{
  "n_kv_head": 1,
  "d_mlp": 320,
  "warmup_steps": 120,
  "seq_len": 512
}
Each number is 500 + 40 x the weight over the matrix's rms, rounded and kept within 0 to 999. Layers, rows and columns count from 0. Numbers have three digits each.

# up: layer 4 MLP up, 320x128, rms 0.134, rows 296-319, columns 0-63
# down: layer 4 MLP down (transposed), 320x128, rms 0.123, rows 296-319, columns 0-63
# gate: layer 4 MLP gate, 320x128, rms 0.137, rows 297-319, columns 0-63
up296:521516526588483531524524535515466425580442492543477457501533464554440545544565524473500491515494566509519509525566522470474614512506568470523550555528569475546535532494547499511486512459511479
down296:464453554459458432625448534510543522511525508477496555490484491484521665501467531525490448478528477538555600525528535460528511473494456456538429503522486491483490492634445526477478540517538482
gate297:477523514524415484462436502454460478463540412466479378454532565533420486528557480465505514512509479501511470511445504463596475503476453481492485573522523438528501489502493523518475499593529568
up297:429541496531528577511551529512489441459519507479509528518424509460546472492516472500497564509512437447433484480438481490505446541495529563538523515497494467511526509458427454579550540547509504
down297:484475486507486558544535469517501505473484480543565556525448529544529533556483535601548492456505495410455479534602479567476545503504506545482514507514502478478556547491506477439424497482498434
gate298:486530514495500495445501480498537451536492438483515432493440487529478483500539456468527466508523491511582444498546516561602526526565506439530534496598466540562551449540490504448528497382494474
up298:547442462449566500479563485512489490552501502480565439459541552486541479499483481548482482502427472542510501547511534537481461518375501470554561493485538538511454506554583480395514612556481494
down298:583513396523546530569509520564600444503527496480483589514553500502457502539545507531447502527525477572513550565502462493529494515533456508606464463494562532580525448494509494478503494544481504
gate299:507453482547508513490533471479488443477450515607481424518522477485492492467516511506472501549504472489482529434471458510470439563458575492532469545544561543531509471474472448530447482587546498
up299:456554487504464508504456528581467489457457462539526495516527512534490452498461538479533490527519428468512435525469453559493570547405562400496470591481532500410515477462546452481441507465523499
down299:457593580558529577440516512463540507487534476510471486483524521437573580499486515526472496447539461448473413436529466495535523528502489454442504464484469508439482538529430490504532458495535606
gate300:523457456503552474504513533520461416531512476431503465484439503458462455584526450566572426448520475471559493500523459558535476428483556501490526534478478527560547537510431466507461470537468468
up300:508530512597455524547580472467494501484508462437527515443534493514539593555531525564523576486504476488411514544460568476508539531501549535580498489507448450414533580513505462517548533510476485
down300:544430539498600529453449513500494530471494509500482508555467493565494449591418481484478459524561399440439539586522479523567483417463441461522494477546550423597521542472451446556576489475467438
gate301:463500522528542430495572506442489451425485448479436458475471435534416511519513522521494530508457507497491510515517535457454563514452486538543577468459475515461449556576539533477420497424541459
up301:496623531575475506489404512449495452472473574525486518525520470534542477523540483507548549532516454501539586506563470544556533459534426452429471517496469545433460521490594471527444508430518552
down301:539528483462455523508509490477441462566549492518517589536511601538559407458458462496442515507487570533466494530411446511466441421552494498521460573479511539536468553433479551442467535493459485
gate302:403557522500533481426490488481454521471534493536540483387462453467505495497497519543466516531550492405417431437479595467562508551550553530526521519583479527481458456544466521541485489493530488
up302:480532539441433418507428544472491486463502518540425566449504442488516488489555519539485532539519465481462527482538474572518552534450549524499478518506472513451482561489447511466552442456477549
down302:502512496500525438447483408507524463438530590428493498506481422493488574435474472492492559504583471468550479490482505513529529556524455533596505557579459503469470514490444554509537482529504458
gate303:498502512508507522526496497466497469438545492476505478481457391522510460465523383517542475423445489450564539502535474520538566529469474551477438393524493522509433371503437404471540553490421507
up303:486545478472573501517476497530542483494592547484458547510460438546469526511552541515447539444514515457534536473492493473506435435471508510468550538595568467573539544518505487457523516495493569
down303:479544563483505524555503530498565512444500455511474530528541466420465591432504514597432541472486498557508478490534534495544455592486470569529448443455600470524517444459469546549570488489438452
gate304:523489463555529475536476526475512515530489539484513502492534548451534524527514510587527461495574441513476524483497498498513486470535487538433484547484550476465497527486471555513477530527531542
up304:497517453457497482436477434490497485543479566513487541484557561541556538490503509548496461569538456469456561489503449460453522530569545531499479542475561506459524470589430483491497502523479493
down304:524478504537461490457436485514512468465534501502540525512474491513483558432487492483456569532520513531438473565500487551480500560459511473489500485455458417535508497513490437499478466504431515
gate305:550593549529521546493553566487494557514533560456464455490525431447496466558551526487480520538550455459461589469504487482465520444528523544495445456495519546513514499432483504439490464506582549
up305:499500539530491506475523560460553511516471503526470563495541506520472519512553473477472518417495509478498507466530493479453515461479514459508463438535482485528500540494412458465547402468603533
down305:500539469530484565469507533504490460504522570463508500556475541465474432448600506501516523547522484541449560474515530467458538573505533558524464470482500525544534488476465470441527501572557512
gate306:510473507495473538476509459545508516478549470510524506591530490476526495496512426556575526491475463539509511466472532406482488418548529507555488488527476478520523579547503513441536558488510383
up306:525520497536563540517546498528490535509435497541446459482504511559400488561528490488459551488495542491496446445495531534563525486436525518520480468464499526617478489471543503511476538481515427
down306:478542529491486489513526495458522514524507456486428505499513470458498528500512514560410539538501444432522544433518412499528525520495514462435482427525516479515504537498491563503487455481526459
gate307:504543433495508463575474532495498505526520468523570483474423451490496456487483514487469517491521514401467526517481518448503415544488519515496497499459540485516470453561506524454495483559454543
up307:467564509518442444489508412507491517472566524498532513462482555523539568600458500495500515405499588471419511438558492518486480474531456530512500580614441537511458507454493504515432503514490479
down307:509523538451524599487491526549487532584513391434497571542502482514482443453514446498519543551530498551503534554460523504474519432477529523458458457495465439561569519448505498469485524474499462
gate308:579565496532510505544552514529477508528452497533559402429481553521507488518501519519543521498503474432518497540510533558532595454528455477472468524456514547529436538480518462485520488455552554
up308:520424561540500486497514604480429529453466521517443478518416514502481492501512515578542512462494503508553427514506536450587484488588579520506558520547452450471545500442527546495507542512517553
down308:565507402533474530471516487540483429566528491545540504492528515508535550519513483514439437515489450515521518501493527520545498508447463478433536428491475530529489502470501491527505478490510499
gate309:418501489540493539514574537402475535476527474522479440448497459518521469597479518516495534480504458491522509461499536496464577479561496516474529520571428483454480506515446569430477551549553470
up309:582473596466557410478542477526514476447497434541451544544542513461538461420515458558503470561563457400483499484470494489550555444477538472458487495494536509477492563497583505440481478436495447
down309:516523575484531485537488520398453485532489475513475489528466531485482413507567556503510449432502544550521434465503440444487503478434549547505487524583549492442450498373550473510485527499488492
gate310:514515495537534446507469531503477427400540449562515418448545504490474514430487537549572513441472516514523490440458511458590503493484480518529542490485455488541510538452573562443563580490480591
up310:568535523547499481487488477527582422581504507601547455471479493444512565431498510514526522468512507463453441536418481499470483491494491540567464413521454457528566514557511587488489514538478493
down310:506490479532540493485514501429496568447486504473508519496470498586458503449540491505526482467511524490504447405571539454475468485535551492534479516508467513499486436520510520494502499480558498
gate311:508447489459503459532559526495510596509509448492477434448518549479454437444551500527556524536559495510453499512412511510572480468516544480507518478487506464505550478553555431521508464519427424
up311:502483513450552563456499414525538480500494465451507468414497529471487465523481448443560435542503505460499524471515464455550441524432529467597556472467511492495487535541468477491589513501546447
down311:527502438419486516466474498442596503472523553533538511537523510526529369514401569514532499484474407517508464507465587439540474537489472607596472451547506460550455439508440457493482458429518526
gate312:466402473482502461532474545528377462472481446534467522534523579519575492523510463512345535496441515431512469462526423488434547508455483590453507471520482464525463566449477510505483524514526579
up312:511426496555549504510464559530501476551464574482478480544540466515450530460471457496510528378440476463533461457485438440463493464471509459464480546504521539499509479418490527511479504511539489
down312:572487543502425543530506493563491521493494459526477579451474534463639469500528515523554517480464563523439504519462546498545487503481516540601519521500487465547520508508577529509503541494564511
gate313:464521467574470531482477548552465557470473534491466484574503461488483422497474518489500450454506484545478524473502524452488529517549494562530402530519539456562555585506454505431554517518511552
up313:515523512512486497485518500553431482457517499473477496544490516474533473492441529501531507428489531480517523489519539474510538494482510503518443491538542463488514586521453445485460511450514498
down313:530535510540537506499489568489477514547551485479541477605420525512495485509454501578539498468516556532439442526565504508524512441524424477539521520464430467498519513489441507465504528441480531
gate314:475463453520579513528492489500377484560452493512475532521499500547489477416415491576536444530468498454433416448523479400539553453522524504522522486551462477501553493564521572535492490463529510
up314:452510506442492540521449505468528514459474450511481422451499497450549460541538470489425473516481483565524542522422492489508580494538490635521549525523530542476500543482462480517480500467481488
down314:406562462537527499493492508555495519483540531481542567513530499459556538490531518494473522561538514501510485530513454490499528458506504464523481520460531463543491448441559427473560525507485461
gate315:475469525505406513565461495504513555429464480473500550537493506537451518489558439486490496522440431459524552479536517476521516501463502498519430496494446506505482510458470507444455497539456498
up315:516457497469444479522563509514506490496493510522528528462560603514504465431512658503517487575411515529529550441467517539501455543472526516571500499517559489539504446517504571513431517465459462
down315:457486511485489476484513559473467475433468488499523529443613553544510504489496521464445517525529492536510526421510479558515443568545451540525450442459530474469491488488518486526424569477516442
gate316:536554528513543512562553525448529433508545481500520427582482562532479508416525489475525502553518402416537478450567431513446531442499530457566556419566447493489477463486490459406503463502542485
up316:542498489444544477521551544426433419457496499469502476528546473496505479387447492544477514519504459550534513474534431481576522497492417544494519487448483485563516432531480450421513529506502439
down316:437513570430517491569526424480576524420470456494504485540509484503556415490416538527505569476515472524462536431495445421425522494492500470557585429468484489518497489526472540436440534541529434
gate317:516512566562551551568524465420488524444490488514534476477515544412442463527470516499506449451495471526529501496519419474506509525491545429574519431480502468573537540517463482538515491460485477
up317:541587577514440534513559578540567502501510464569561580546467468496514510501541434523489522550499486436528454495516446531573528507470510510489419555478517494518480587442535471568468430389538512
down317:502473426469571457472517480542461523520533453499567448475537565538522420520464547472538475473499498523489500606561524528496536432455434473532552446504513515518444476536514489535522479528493447
gate318:490530467493489459492499429535438473464467464458474479461565520529464475456495580525506513590490434538475603500519583481577519410485461538447554490488547571485485462482509464548538539527481432
up318:471471482617489447502462492448558521467505473485447493577533459479509519488525477513459510546594438530461557517476464457516515500533529509471500426491425515453490524478446510472551497448516515
down318:538487509549500470496527523548458454455490471480469516525474478507422460429434549538502545580515501562509531526525419423525478466493450534485514499541573519482515476534549426466533500487527481
gate319:538430518524519556490521565509516471442465521435478509448569493453453460500512529457609472479493471499566467523462539514511515488514577454481510552480568509547492485584418504532476547553534491
up319:506416489455463543459490509495473508483524500507473423527435514481495462485427440546447561538548513388537520607464518544503487559493512496487531518451447470452505491533452476497501528436473544
down319:505529508542518496525465535559535518449483529472496494515497524478494548570540516470497445457453456486441477509579499507555489496501560538540489516508551542507490543439475472536574454500545515